{
  "n_head": 12,
  "n_kv_head": 12,
  "head_dim": 64,
  "activation": "tanh_gelu",
  "norm_place": "pre",
  "bias": "all",
  "tie_embeddings": false,
  "init": "normal",
  "init_std_up": 0.0251,
  "init_std_down": 0.0059,
  "grad_clip": 1.0,
  "seq_len": 1024,
  "steps": 6893
}
Each number is 500 + 25 x the weight over its row's rms, rounded and kept within 0 to 999. Layers, rows and columns count from 0. Numbers have three digits each. The size before them is the row's rms in percent of the matrix's.

# layer 5 MLP up, 3072x768, rms 0.0864, rows 2561-2705, columns 384-479
105:497525518513480503511488504496447473511498515494532487503521545529517527522543499541471469484490491470527479480501525515469499500500483522563496516512551485510478504520520495511506478475522510523509521484523487499545538477481458464488508467516523525506505515495500503492484489502490514525
090:465523535500493478477519502522526483500513501490506510520514519458503509507498502532494467486473486530481477485496453466501503527486504521484482508507495487489532515478468467514498515490514537547481479537571515498535444482514442545532510547527489498515443531486489553486488475484496537475
103:489499496508474512504467523465522496523485508521505520472464472531440482480520521457439480490487491522476551499511510537500498508515488500521509466506500530519471542513518528490524527527490522497527463486496487516464484528529487488506526466506474452511480509503498459479491493499469485516
110:507468504509493491543485502513484480482468477487510463501489514469467464514514501507524518470502495476518467482530463511482456501510517506490453528523544553539548491497468478545526540474498511489513442481474512496530471488502493513494585522523519485478482495499468542486464499536498512487
095:483504503511498537519478540494492535514531541514497538498500518522492517502495474499519500466508445442486485484530467506468476501492475469510538463477519544493519529500528506546495491531556486520486507494522552518501483467525485507490494499520497469536547506499512480509504498511455473495
102:516490481493532479525492508530465501538533491504462452467450467467500543535473512499453511499548513481487477504524490508582469529506531501540521462508488529526457476520480493520466512555555470513535521530496503525525535505503471499519507505501526525450501481510506508520544506495508493488
095:474459490471507452492481500455513491502534484521537557520502470488478485511524533497503508517535486480519493538489488516500499508482443507507487488503484522480549472502521491501496475501534525500516449515513518509509489542513505535514526498495505529464500553495477509481502470468557502501
099:480483487478497514475500524533532479477507466517495551516476507485489466486466526487521508504492510525516501490486506526509446501490529490521483529501486502536577528460488501468467520497485520544504545511492460480542482536527461455460476519520476505503503505511508503517472524487504535497
107:487522487500515424512498546497472511474486486527465519513513491479533506490515469529493479495473528530548458533467513498478478500490491538475546495515519468555471479476476476521510503518488490496467475509536459448522501512490480518495502473442484509515508504450478522478510478522487511470
096:460533466527483514511435509497544541506472500497481459483543500515487497518506508524506473522454475482499464526507490511462503511494534520510530490523491514486556441472467513504475510484507492522519519535497505514526545500486537466481481515501538470514509499470498539538511480445487531489
106:449551470457510524449494490484526479457525521530463487487533462478541516517505514465480495489454519510516516520488439446504518497515467492478521471505489522489485498497526502536472518461541464485481554510517477453534495512466552482516547477514476536514518502491482447488449499474586501502
094:461499415560520475500504498477452531525454443474503503543452520442517519464534502492469519498497421490507505500480493529511486530507461506487507519521521577519501447506494529501486495522504536523500506491499517534471529499463506519510455520519539502465479515498492517503489487521499491531
100:485507499502458483469528495431463526460497521494490482492507487510494474504515520495500538524498497505455464487457490490486503565529465531515460526489495512494519447473524494451496525508511471501543495483492490438511495489479526512504486479507511489538540480533480528512459495478527498540
096:481492483511529487531488505481525473456510467525503484523526485490498482499496481471537546477452502480508528537506484508527515472480485509477517490513535533482475485504524485488504512478503484518523487498491487536479529517488496503519525500504476435468519456490542506500469498486485493471
124:466481507508502494492501499469501498469485520516497546505508531488566480502476437520508493506519470551488456512533524464459537491506494527478535515529510514512498550505477498504548548498506521487467506526494474532518501495502493568532517553456535513525489536484488536491499492432480474518
111:515490562499542501493453523492481520534466462518484505472553550536502442517530541495511489526522499481482494477472515514502506518522442494451488503477493509520520483501451504528498475480488522482487476549528511521511496490454537516523491497525489469460486501473514500503447530474473463525
100:516470452509484486474514499463487499492505484506505475535474498494506518516478513464478504516502493464485551517453512497509477501520502500537491502503520493538514501508479481465500503506487519514554507471479504541503490499526478484450492433485519462514505517536563494552555471489536497477
104:529469498526480506443530473498486528560491501477522510542492455499489510510500507518494504471534511491446502516506502515531459478508486514484538493503541496492507512490530503439456485512481466529515473541501469499506486505516436523488486478479515495506426499499480478491472473525483526530
097:513526508506499468472485490511500462538460521505483526487498482533523483490530516492520557475534546488540496472505497508517444496528470483509540512505497509526504547506493508476523505498504561516462546467490500504506499477462541515472491490473500500518499517490522494527550495504447537540
108:494488491495538492508531510485494490518482495495474532524493499519497497526537451454481520525522513499502517492503451564487499498489478491510461506497487519531519514457518454456447501498451535486497551526495511489500510488519539508531443486507485462530483538491527502501490523510516514509
092:495486520527467471509441477528531506500484484518497476532503468473529483465578554511503544486476503469473510466427483485512540518523518558511498467501510555511522527467494519500482513496498473518531527486546496490504510442496536487533572481482519513468517508512511520527508536532507497496
095:455507463455499444528507499514502465513525501509476501497476464488458539490464506495471509477511522502502512524484481498524502500492530532552499487486484524513520503459552493490464501535492498534513534562499475487510512479500482468533487512526512499518533532534505512501529489457564524533
140:503499495504500489479491479424460513536522519490552509514510457503517481497521506461507479529502493529482526501530516492481484504443458474475467506523474528499507499475482477489502505523475496512512513524500506506477478520504516537487557501473520499491485523498523490524501476505506513476
100:508513484522506504537460510483486497512525458507484509525489482470517501525492517514475510511483451484531461491495532509508563501515476536499509460492449521495564486497473512533479462511482510495532498537514508536477496539507488455515505551511524517501535514502498474495475496532528467490
108:474461500512487531487468498447486502512500496509491468503463478500470511508534522556519481503534497482475515498477543468514518517479492474531493515508537502540510487497533522487542505516522518489478447455478489496507523472467522483465526488446527500482516472486498508482519466493488504528
104:454473552484471495559494501472453518491493495521475480530522466474459514509476548480496474450521476499435504499487485525520459503512467498473529495496498508505489498506489518495535500507513503497499481534531494480516509494475480507533476483538536532497492520526512512497504517451517493498
101:454494466529484508494607509531531525517518524487492514514527502460539506495508527531498488495487479487522486489541484448553492461521550524533527553520484495484489479505483505516543519475501474448499465538483491449509473538440502518505526497512463539518530518467521478506442475522545451497
089:500542523467486470493471495521505480496530572520528477513500498477482523497525527524488526517525510548476521506484496492486465459517500485532498478540479517564493484479492521488458483495487510519515463531548485561503480486520505491491476514503470440498513482533504575487474470536518481534
087:520556481487502502495521484506523504443513543502489455513528432467473479489497542464483518492495498482518481527471494492507531503485481488464517490520519466488487504482479475504467502478503483511520537543459558491490508461528480526505494552414513542505500515508521561480503505457471516504
101:514482476479498506516539504520487529520510554542489466492454506477474502513503501496504502550516472523481533517484516507518515532484480515475524549537500492516485500497523546453470547548477492517584513509458560496473484494515481477471452519494499508578452484484483519526497504524462488495
091:539477541525458498427542503536490506512518530525509505496474510535455457532516474484492483515520477450481504489524451520491562523517492513515542489495474511495499474497465522518480502523561481514507521514502448510511505534503538456534536502513521500549513498476504493477450520505492511522
104:474475550503518544522500555494492480495542532483483503494555521540562528489493551515511538541494500538493497505508516473478480481489448546533514508494457500527529562496488498455489497483495536455519544498514484549523498462510531549524492514513529490483521531483478530516482499503498506493
112:545493481523467505482449511489462506493453472484507530510543499491514501472502516518488510517521492467500474460527493483513505510529522520531510479479485607528480517461566541484511530487501494536503519470492462521517497534475484477521483504509508522483512491523470483466521534484512475488
097:536518495529477471477544502541483486493510442531479505478496491503513489521500501489504484505461531486511505537459499466484462459495474508491481496528475523546460509494506523475492498510436545482488442426478472513531507486497525523524506470500547489458475513518489546510463445537475497502
098:460508502510524512516529538501455502510495545516514462488567493512498497469496498522473523532504477486524540505476476526461513502519485521481479524475472519551497495563514489514528473483469489536529478482487491487494497503486498450486519492491509503500488496516492505537537477458499494500
095:522472473486522528492465466495504526503458479496547509501516481486480491487508498511460507513496506468474553479493483508466489447487488523453474541462471490520507455475473542494536473516505470494507490499497482522527447506544515528511499515520522513520472478508496495556519529490505468511
084:495510498502471515541481503464503524476470535473492485467549461507503533490525522514508499488494469544487510474517517566499504492503500465484503523503451535502476466485478514522516533492504535526479511485505525486472502494468514506443567495504522506458503524520480478515463472509516494506
088:493506510468481523508444472476507440497517508458496523507497492474504488491462496517486515489495494489453478518506490531492473541535540504470515454492465540542505490543544507516497519522506522506496494491497505466477429509542538519460533472484531514514495527497493473507495517482528500484
098:514494517492490544505465480460505498547527477478512477506505459484491542464476490489511513490486474507457516503536506563456510516473481460490554464477479503521596500529508513502516520487514519501459485463484446495512511515510521547486477513528480482497521514479480483511499491485516528529
100:448487504524524498515482507491492503493495498497455515505500484493521523532468507521502468531507496524535483470504519504459547504481441496531509477499501512493460494525502460460519492441513438483500460487504465471526490501555501511526493540542496466526470534551522486475527485508513477490
118:492507501535546504524507515429496457488513500526462511478519488506489495494517541480475513463476461532495493525467509507509500499501469469497506542473520509483521489505535515474484491475470512527503489476487474502510479493467497519496501503502499540501450516501513486510481502506500487474
087:530525477501536475483462521564456521494489506436482541462512501534525509480526482512506533489480514502510441508498440483476562507491486502483482526528508486501505522532502446458514529501482486504501512493510482520510516476514514488478512542489476467508470480534505506476455466491482505489
107:502456514500477507502475487462499498455515513491509493485480497470485464476474518522484530482522527483478466480516473530481490431462499520486508476472500517478530532523490533513508476479515474529471468476472511506507513487555471520544454483478501498468540553543492512513470538490494439505
102:507487465550459471477448478520464503493482500527498538553464514463521494506490544515533522510515520485504492491575478476498428498477480520553479497467494490462512517444496491527502476532491493485484503456535535517517553490497518466502495514509534519502509503498513518470471516501450489510
111:505491521460499524488465523512488496523475511503496504516518503487472460504470468531488476544478538536513487499503558557528460541497540502474470471503517476525489495512504494461482474515469473550483479477512483477510464468498520475480488491489524466500502510466483472509498498488514472473
093:497472521508507482500501504449497512505508533466490485543483534500468492502513506446509504484468502508503505552483493454483453466510501497515551519495471507496467501479461550534548486502468488515466503468498466471491509513474501501483472497499529465508524508428492484543532467471514481529
102:507510525455500540525511499472505477502516496526515514476490487482510466492504489506535529547524494484529492501544538484471488467505502507496499505525504502518495463489424489523507472494452508482450492524522511508542527495472540494540488516492476511494534505529504492497486496509492476452
107:501485518539531498527491458499519483535508494528494515516486491499484530487509502529448525494496491514466516453504454500521541506485486498506520520457471476464508487545496511497503468539484483491502486467508464467513484476500495503510515526498493527485479496468539459550466523500489487495
103:542502481459496486500472489482475497526535546468516505512498481509496516529541556530520508505514541532506505492524541517504528471525461478520478527521500499489467473479486468491485492520490470473530553492538524484486501527522539527510481479539494506497509522499514497528474531487495541478
118:498522517519514520527500533484469451533496489498528491487463495522513444505452506501473499525527452467485481502461488514526519524505528541535476488497491468498508533523483500531521481519546505541500481536536507506506487493513527534471488493499493523489458513467502486564512539515517482492
111:505477485506537508451510478494539496482509511463507515491526505505510522516522512484510463470534527499509510536515506457500496490521509477527558533491518512515504506485518486518504505529453471496503491488484484515501497514561520496516527516458505518489501510529496502541503493475535512491
095:511484517521516482516489492503480493503514517494504507471514523470469463509487480480506498507546435529520500524512475480531479485539510503514446506491495458511490458500490502454560482508531555488493457557484495501489492504509485487481464543469500480485506452493501509490517530477539478477
097:497496559522546487521467494473478494524522487520533500464484476468497531504519509491493515462512533448479527479536520546489528489477513475453476464467514505528484486493493526490506512524547522516499517493489498511477539464485488498502525508479472517488482472546480521472489498472488469506
104:502513472509475475528533505484481519491487503519514469507533525533508532505460532528500496495490484500501529494503500493503515501440462483555509559490490459496497525505471486530510498517505489507445548541528527516496481436521529514525509514503505474494518482568507482514518495486507509528
091:522475476520465487523474521506494477513511528471509526506525489542511560491519500523531498487495503504499453507484508484502508504513505516491515574493496480494475488505501542529519495526493488493498466517557494522495475462477516506484517479459523444473550525471493461497532489521531472519
104:467495491497529488523496536502473480522507560504483559482519488553515494511532543498477477475510430520519471499492513522478540472469477470443480508519509528481518488500470493492448516505434477492460524524518507485474466511477488486499517473498499539516485535543483506524484462537486487537
102:538456520511483504498506502535471493492501503487529497562518508500553466522531490489516504512449499453455525521535482521491551503519487513459460503508466498494463504515479512506480491527480559481459530499476501495533515500494513474505491507513518500513578471501495502523477502492468486498
113:449478511509502531471534507495526511481520491497531537451483516492485497482497479500506532495513556493504484463471540548532509521456468472461473532480476517540491480463487525466533496504480472471430550494515487493484508492481512474513487511512486522512530476462504524472509501531474538511
101:543552481526542512534512505491545528483446508522517515514531512471504508509469487502483526539539511472526525461467485527488557458430491508503503543487466509511501468545475514504477524491534503503477462510486483458519511492524489531527481541517512504475502502505486474541449506517494478518
105:497482505564492472527496462501562482516476494502492489507483495503465514506509472531515489500503459479495533487508509511504505458532483550473478481508477487465498530458564501507479484540492557500532484512471506520476518499494554483495527503497511505458460510475512527481503513510521506488
098:488472521525478464520527501520500490508495510510469542526501504470515480474488483518510501505482522498497508552515445480489518558540544486491503499528502481537491496467485525497505541522492470491557474533505496439514464449513481495499491523523480470534522476500525557521515524550504471476
100:506498537525507509475436490533530463495474496509489501483467507536544517496516475495525523460515503506503513469466526528517508494475530524516489486494503506518463533471466480479529496472473507554497536550487465524511435471479472492495517505465499495493499462514468449484539482517472464488
096:472521515488470511493469494492551491548514488490526487503499482473469508504487475519495501464477515511528521546451521512503458499511509541520520500485508505519535525518463478515466484529508522517478492529497438475522510488490515495479522495499507505513525491516506454476526466482509531486
094:503509524537506547476488537480526451492547515512488522509497523453495487461489477504523497491481515482531510440496504490491476479466509495509498522487478537471471457526485493477518515489551504461487466519526486483517504488533510540553486530527473501511530489515502488503475503511507536530
091:435522506520517529486539487481505463484531522471499504491523584521474498480526529519471507535507489485525477540480491492477472499519507511523499494531520481485504528491519526496465493540476497495543522500524452476485540469494482419525490501501497519557505493487508523476501472516475484468
101:519488472493452487497560507508500537488516493490508484514498506563537432477492497450456548478501479503503501551485486515495522502489495548505505458500471475452475527495465517540468491487579466521505485476537500536515500470499507522494492489524510483497518531498485517484481466484489515506
106:507476456508512497460471524524466487492511489495493458505512513503495534523491537479497491513466544511466522536490477520492462515533513483528554479484509531459518503491503536477472466489503512464463521462505541483539462484511509497509496517487506517539490485493482523522536484500485516499
121:472478509494508516517484517486488511460474480503474524514450463500499504521490539488480490507481487463497477471477486502530492554565501481490469534537530547506472475552519538531522491518503496549482502504517503491497501529477506489514526472514519516480532515481502529457484494474506501513
100:469505496509541511521530501449537504492479519486471501518458513513506492530502516507506527485474482493466486517531472495502465436455502486517470485536558482510517490487527461514501463496478474536469496523504514497477498482474500500436526519496510523521500479508504476514474493555496491534
106:492445527506497519493526461462501502487489478490488498484525517450522503503489503515483497493471509488515471493525468471457489508447477519542545488523490529482433462472484476536494468485498502494472484484460472477491494498494494531480529555478496525451468470485531498511507472488507474499
103:564464506504503487530477515501487541536530514510505563529490506517556475493510507496504509494434538489485491513530498482487550502509556525503508505478504465517463496474508513510535491519468514483547506474475459524516501505502461508557491478481445505492527506528477489496516515513483476511
092:542521555523494506515514483521509495495537518465470552452480521470503554497522476470513476524507505491537512464530490489510522445505524520452475490492498519501474494452491489498474471509510524487487563495510467557488558476494501446499479490534516526544511527537494488520527487537474485466
099:556529507519507514481511461478440478478499484565543466505506496513486473519506491505532532489465507509491492496502478495532507492496488532526481518530518532518504522472555485473463470510489484466461474504464447463514497465518544512485491463531455539465527479519457510495519455534487491489
073:491487514530480470502508487488480501518528495454530447509498502434525490486511501469494489531451552521473505465514510470466475504482491517519506524453492494495509520491496496462529503550495480522521495510547492509524506567477534520460525493480492475499499520477464501543523496512467509477
111:462507482500522505504478503498523502529511537458503520466484471497472532501493497528537539509491491548488513488486486530487500443480462493488477515514499470533493475503464483514492546474575491464521487504464498474480489493505478535462535508509512486498490522482516517467506496505472501473
107:469452489497484523522461482484464495531503551461489483543514495493455488481529514485498519507486521518512506517484494497502547504479473512522490494494466546532512477514482519561524517479471480482455491529520481491510499467515516511498507559478494489510448495497496518475488466504527502565
104:492479520501506498509506437488501506475475517513505506503484498511507483489470497473461522463488477536505555499546490502484483514485546468495517479471516544460469501464477481508503470482494480536528449484468498501550471507515496499513490495464509496467556461497480480503472523499506477537
105:486522491483490524506483499516509505558454523479521488507502486486482565510487504513493480496479487475544481509494471506469477510513516507499501480491521542493495495456467495452461520490502528523476475466517496503472482522503474474507521489486521494526510503523513490530490495506501496504
096:461513475487514482485487458488486473464490503488450471482511506477521502483536460466514514542521489503438504478515529509524494485471478507498499478508507464537519495504489473568481479509472518484501497466514470502468480511488459484458503513578516509504480523499477513485495524505516507481
105:497495491492499524497493537498499450493487449503479524484520459489522537457473514534487426484514537558476484522486475521498471478517477487522512456523489468496530454481457488500481495499509514469497480515541489529516503503555482542512540473513477504499504510492497473485508483491537528493
099:503508502486500475495518480484509493516456537517472460512490487484473480510464481462463495527507500474515483466541545481503538504495481504506475529545508486440546515445557484513517500513474480515484549509483471521518513467511508496474543544505480452550468557560489493481459507535505511511
091:508471485480476512495512471469496486497477509490490476470520524509518441481508480533517509479493533504475521493495491503460503505520548490494508511494572544513503516503478544503523510514508475506488510481496479537481459503502478482520491515508537483462511512491508514510519518503478503499
100:458520462478485534488501495475513486531504507510489558539495488518527533472512514532468481476494525542502491535510510529530494498475487495489499511522476547543463464543504532491508520515521477534534532510520448469484484480488462509530476531466532490540461483511480514514477484527510531463
114:461508534534461474471484523514495484507531503508484514471498472509469494481480484503472483517528470514452469498521509500475527533530501529493482490506467504465519506545525501506495508473503469509484516543492480491477529536495503521504545488488493494506491502479486502483494453475513508529
092:458490514496488507514506472532488489491512494471528504444543526508469493531460512442482496475467507517475504546499458483490505507474519503485518520558484489517530508521536494505531516482475489536499515549489433503465487486490492454530516486510506481474535534513458488531453511467496521478
111:497531513524444531464510499545508525474479482464477475536510468540474521500471512493493459497485546481473560498481461470477506481459472483494494495491509546548511504529518493527489508459469505488500531502449494483490507467495494496563525525544539466442499503521538526481468488502512511484
102:514489484484463504482534501485514493476498551430496499496544532502502490439535572509494512533496517500499506484528504495500520503526478503443506491483463488555515496523490475516492534491515494545506502491508490484537483532425502492497524514543480517484505514461451521499510483517518495514
104:491524541518542488505533511433510545503514473483478494527470510521509494475504513512457456479491472460535493477529481510473536482511481484517522459509523532532497517485494519461521501499475513514497504488505528505492481512526492499479514504502469499469463492486508500524532523496472502516
093:492558479508511510477497506508530486511442461465492525493499482495555527515504480500514498487509492494477503520528522497497508531488531497528543488483475536508483535507501491470520542522517528519516483511475517524516498520508483511515490503474503480488484507503495462523494527480515491464
091:465502486478492508479508503511515497531531476527553500452503520480550454481521520473445528469494466521484492472503510463505492494485502494476500465463524499510506451521494485539499499509510518493508536507513486517510507509526519540486465500500499533494502491510489518510488545524505497534
098:513502478532578525541502497539481514462507541507547475499490488504497512511531470527476515516522545521538506536490499491508476526481482511525488525531526503528502495479524531481515485494512484557472492540518510506461550533525508516528547484481522538473487496456488493531485516474502513502
118:463489495520487515507508511559503541489514547515495485499503485527531540523508457537488494512513490481526469517527531529540448510447501502473507515494492539490514512466463500459532483499447512523477466492498522493482490493503525517474503491460468525457486513550455509530476498519515505520
113:450482528540488531517499484486491462484519512523514514484541484496492488510549504509500526506507512493511480495491513531503481506486496498473526504508522477496503495511484508449464489479515493522480512473497443495476497476524479505503500517528503499559498480560475506522528569527491495489
120:489475534544457495514488509508510532538481472543490488518452520487504520498462485502444502527480539512483463475506502517501507534517490526529482485512549460497454464477518510524519489497511496510476516531491503528442477507486522476515510534467502507508491466512478531501519469502482517439
104:521493473505519539509537459525490522520518462514515487501501476523492505522481513509458526439507495489516489491484539499557484486479546532470486469460462488512498504490479513486510541481473527521455504485557529465514492494503505522524503506501538534497487501502465533473492496504494505496
111:518504517501529505478503476487454470510505509525486502545525521457540540480495477492459521451502538548488484502493484452530500500488510542498464492500481498480523505495525496509536529536525511518498502512506452515487526470455468460495508539496517483510449450460486480534479464486498507480
094:537498486486454528489478456500507509522519512513475468496503529508514443516520556465543495543494514480555505465489529470514465533476482479497517507558525529501490493527513487483490492522511456521503524469460527491496553514545512486494510499487528490527504514538510480492515503500442504490
089:458516512531480490477486471495545479478458488506503480492520476492556557466517506496535513524521507512528516492525483514551528458490478504550518519495451493503494510478527490497482490515526492498501455485453515540507476510523507518515477501519499514492490484507525520512495486506474520510
109:520479535510537507486510509503470501457521507496505498520482542467459519463467468469503547488523504500514483496481472453489501514515488507512531533487490528507492511484483508444497494546473452469482467501515461556474458512500462478524489514505475533497485510501531529528476435488506498464
104:478517525497499519469525511551474492476478508528501494525464510484522472494530516522480519474524502450440517473515470471536520476509502504448545556521499500543487489488480465567512500566525519523457485512531485520457492525508519514490516497475495464544515502510484544523522536520495502470
094:484472495503457532485488481522499500490531497483497482513488485482554512472505501549479462520527511487470503461515507511523550492520500484503465507524562489490464461534485487480454519509527544482531448534543559472467457484441499536532531465488528540481528536538542493520542526509512484488
092:473532511521508534499505504524479563519484487564472509498460533539485545473497504494470497495480518489488507501483527454523522547541515472527505485511486511517465480516490496470533493516483503462527478530484469471534503542491531558513493506470468505466498528496453522505486498468488436530
103:481484545459469510473520490535525507521472497482507478500486494512511549472496535464479506486480513518497535486512506488502522492466505467543482486485491503500514537474523547535489453465478456509511489505517468535534492484501498503489517502471515536496504543505553517499523458514495473490
111:552470481529538448530531491499512532492473529524493485456556486511549498526506454499448552506481478512517493532524487527515465493496461467493513507502509475551542514495517517511471514508540466519496531474537483504558473504486536477458480479511489500520499525450477507510513502508506497457
108:494517505503499502493466493482509525487469496503471506454480502500543459501496487505519508443489511499530496521506506521482502528484471524506487526466520466496509528516517506509501499462431524549498480476523505475485518480528497464539498471486496491476476498504506486507477497490526473494
097:546539482516487528500476549530494490492483487502521472472500519519513456483561476498537493553479514454467498496506480503527466523544496509487475458500463551480463518515530483494476469437487545450496521490510538506497477517543485504539470507506498518513509517498469498499472522529455467502
105:504551505491439462516550497505486530494502490554496532496538487470495463505485490482507542500500502491516525479496462537542505515462517554451481507507491457521547490543510511464510485462531466497479487464496459507466481493514517454524511520488524514506491513525496441508478488485486515508
108:511518498465537493500495492518565486488484531520474554502535477501532489520512505510474513530486525502502527507472536504464524498502504464506503505520529469489489516487496516473499514533491475498505509508474473491488503522527468483464528507509520513484466496523517489519515514492536450494
092:508500498509497521509479538487469521490512498507487516567503546465533527521459455497534502530529538490487530545490514511503513459519468477480519533534520527493477484507465493495493545488501495477514512537513517479489508535512526531537472490511501516535447493467539521499479460471491523466
103:519532514559490500523484555497483504484536545527534494522494504474501504520488507499508480506538517495470492528451481471515514519476469454511492522495532549525501498483474515516500482512524455494525520518491467490545507500485509455484497537544477472499491550513500484444486498492519515549
099:461504505553463518465482511487529539497467534423514501469494515524518510484494507512529502475483546508540474476486474514511437477474511480505547538484509541470473499532508482488511523501523535520480484515497491508510501470493495518503508492528504539550486485481526525479455503505526449521
098:470509441473505497476558527510548483487514516498476502502479497528463491513522524539500499513507506525479512532530478514514509493537501517512482521505460526523510497500484477567513502499485505469515490493483479505527491553499476537520528503498442497506505485467541472503529507532494491575
112:523482500499472550466497521485525542502507537527521500486468506485533519474472508512521474532481510524419519468505465475492496541496479493537516479474561510551454499501503494502511507476506532495521443478484468511541472493527538500497530488491506490496482521484550502487532492514467481550
104:496502509496488514480470504467486476522484516527534489454481507518513466470496507518553554528520521455476490494539491515525506507517501499467482513446501559481435525494512536482463519538487473499475488499482495524556533504512455468508502484467526499491518471505532452549529495457498516504
092:501511480520553465482527511517485521471512497519458499546491516482531484536519518506481504516465480476469430474504517542500521549505505436515536504532490518495542487529509429552505503479547502479511472479465504461515463494511465514477525491497497476504496497472478502481494490526543479501
092:518527462545516516503493527539528505519493485551495542499502517549530496506497527478510473545507496502529490480548497501520461541518503531489559502537474494494556473508503499493505485486510454541526490532467503493481471540506489511484496499518529503520538522531500462483491505482536502508
098:498501489488523451538501455472496505498547484493476527492520509482458467547499476530526546474463495508491479495496490461477466524446488498490511506518523505480448478501460543452488493484501470489476507570465464506529459502497496516481486491500501473506489465484515486531518550429495531512
095:456508509514482524496540529559495443532492475554508491496479479481454439462546493535499484487467494510480438501496496500512515529482472482513509523505517514526488524563488496453533503486525467499497516480505532500516479522493507519466464494495534486493481513465496521441522474507489481469
095:467500507495476476534497517491493531510486512469507502488476480487488504502471463509507513523489526471480520500523487534493450460483526515505489502469489534505459457534516510544500493514537479538479522512486452491487530454485483506576542522497499485489522562483512459490530502489545500487
090:502464527500509494533537500493471504509495526506505501542534477556479494476542510519476527497521518510486524484483516482505512499484493452508465517477507544458465499500540532524508489533492503519528530504509512543526484490492455503557500536515537512500500517560500495469481482487520482495
103:506527485516515510473488489489528484522488494484486533508526489485505540535524473484516496491535515463513519480499496483486496509518462534515495477479510483538495507471526533542514533454543500491487511518478471562481532446486479492504472508537530486497474476485458528496483468484510466491
089:496522531499529493474473545476524507510509459499502512484505520521525500490506484497511460507470481519518476543495452532527496485478521510457528524501466469478493458521524509495537502518445483493472429467463533477517503496543481522523454496493490514500479457480475518506459499520454488499
094:507513491508497487517521472503477510451528532526503506491472483479540521496523460546496516501448523515467486491595541487523517503488516455449522453521490488530512479498538509504537488425551509508509507517509491522515486492507496537534531463495528473483497433470475481545501504534507473486
090:532439486519476483536490556479504494547559476458519487500500510503491474504565509486419517472513449528491504522478569500490489493471497489472495505499520452465541480505471489511479488519511515507477462491487498481506512462521530491508527521544533509499533503470522502478493477460520526488
106:503516497451560498444468506530516501493518478508479526508531515495515513463489486504492519486450533521507498444492529469500513522525473520490540502504498460495488497499495539502474557530522484503504478560489520502483481508468464490520498447471508493481491529508517505523524505490497516511
102:531531505519482490548499516446520493436487495498478504454494492495541499513511484502474504498463493540455515492544488491531503508441476501497498504501459423500468492500484491480536509509543529485488528512526481512492490516509491475443495511476495482492480554485491514514497482506514502458
092:520499492473491519515483526505517499480525501518519509534512495504475536517510528512475502476507466490510484507516524511517523505498513489495475504520534473492531477513497480468482480522485523490498529496494499501478477510523493547489475517532492483471516488482498482489516507496476507493
115:503525582519526468442473466558498552519485525542489470500545465477498543544508489456528508517477526447514448459495512536497492513485507482502486464484511483486521514473456483531495510487486485525513469494478511505491569530525514489485526442496443523493517488486545498511480507448532527504
093:522524491505511490454532502434512446495488468532474484486449496504483507496533540466486499494487434474462521510498502531455500507532507527476494512488500513506550494479505480487505489492538479525492493522527522476556462460513535459536480514510502507477470521483516480483477524492543478538
107:442508525490507493487504439474483505490539483492512513509503499494463486523508490540503522503467447510505479460497500468506508516480530478522480500505533503505462492488471464473510484508548502503500500507495534491492514554509500516514526487490527493526460479513521505500495496538511477466
097:536528512504506501519518482460528459471503437540439491464482522466505537548576500484502508523509573518476524488485487502448503518478524481472537581470514425503478489519512544503511521526515511528480531523504517517515500506505507517487506458488555474489512477480492504474484510530511477523
094:496491500470484490512485507497496477465517541500488511503510480490516482483467456498506523531532531495480560546473470513534493506508502530518510453508489453491514467506509484509466487503504509501466508465470454495515491512545484530536466450519500494540499500542472500498472480511532498514
094:490495522504480486500522499484504470531488479522497518523525493501517497529450513491509484474500481522531490434542504506478479509514502475523495477523496493538532505480485490483489478512461496486462512508547524472538472504510492468569475513467556500493537553481472492491497497460537495511
094:501471478507494522521514516467495494509470479466469545490495464500505574533466454486439522505525496461499485544513479492506464476481494496506522462485517484468474522522502529488520502480490476484553502493509495498472486445520504532431486542508493455540468472479515506502488476463534524517
090:536522505485445435497475522485520523511491471522471481466505480483447471502464489485471508476521499495464503493502540500475504497474504502474506494473507489513494530493531474532438510540500493538451492522485519458491502505498512483504525493533519485471502540485504536479500481535501523512
093:520495494542474533517536470426477490505497513563450528502512523472494480501477487505484499506492514479480492472495514489551494489508553486479508491495495516465494496494516471539478513478498505497500492461497509539512539467506460496579518520477469529489523524506520491508446522486491466507
104:505478475483462513517566522497527492527494477541507520467552489488488487480513540522528510488476494475476484493507509448524556504508486514521508504539502490500492517471490518507469492511496514498501469536497471518479524510494540467498491468490531456491497514538478508459529495510479499485
098:514543486505535468462535463491527512478494505474516470480478471483523502526481525544549473449476486488491510526467505501481483498514506477494523513540505464526469503518463533483506523507512562548499481547476488481513484505536529491481496517472514520467515535509483512517473464538439487489
092:505497502508526516492499531469490482516458493512496550506492513474506466553507505491483520456496501502598485510488497491543485498513501503481511472483485478480494524478499536503509510516504479496521496523453472510488483478493518477499485505502497471482517457528513444491507495461489463488
100:495519570487473539546510474518491466510507469523501492474482522489506457536548501512496469457520531516526534516508521511517453479508451522508504455499488502493498537467495468519512492518466503521486469481509543515520472491509561497486505483526537517465520534482462481499490545533512494519
088:451491475483496502545476489459521467534501492505472490451473504526511502485543527480484487564486502516509493491549527501449494437510518504528517496481499494492465489523505483512532502466500513486487497495509497528504525511504488537462437526465541512512490456471516465517514503517496512545
091:491506474494480483520528450485514520484531489530510511520527507538510501515503468511508477488500513528510491512508486499519498464490509486523485518505522497506500462545495553494535476490476492527525517493516504542540461482514518505499505462494493493524523478525514497454518534532529475474
099:447526520506491481558496496519509507511501493474438519504532477503532496559489482510494520516446522552505506491470477532557498515475500516476499494520481472489491483487495497489509522510561475503496510505508455546485471534491475436497450501478507459518474504477456494485452459495535508471
110:443509505508509454526537484535514478507479518486501484500520468481495532490492472496499481507496490492521546516482531533527492467510505490545495479498480496490532517497488518490538494484492532441485480520552482495485455499516502550521523490523540503485480496542537485529462533529502506488
101:517462527481495514466462498500518498495487487508494483514497494505521515487526525544508494476479497533459492521478521522499487464454460471570493468513460500545518514501541510501529508436547494526487505498499517496496471489507516501497506514489502529510462514475464495494466540482489529513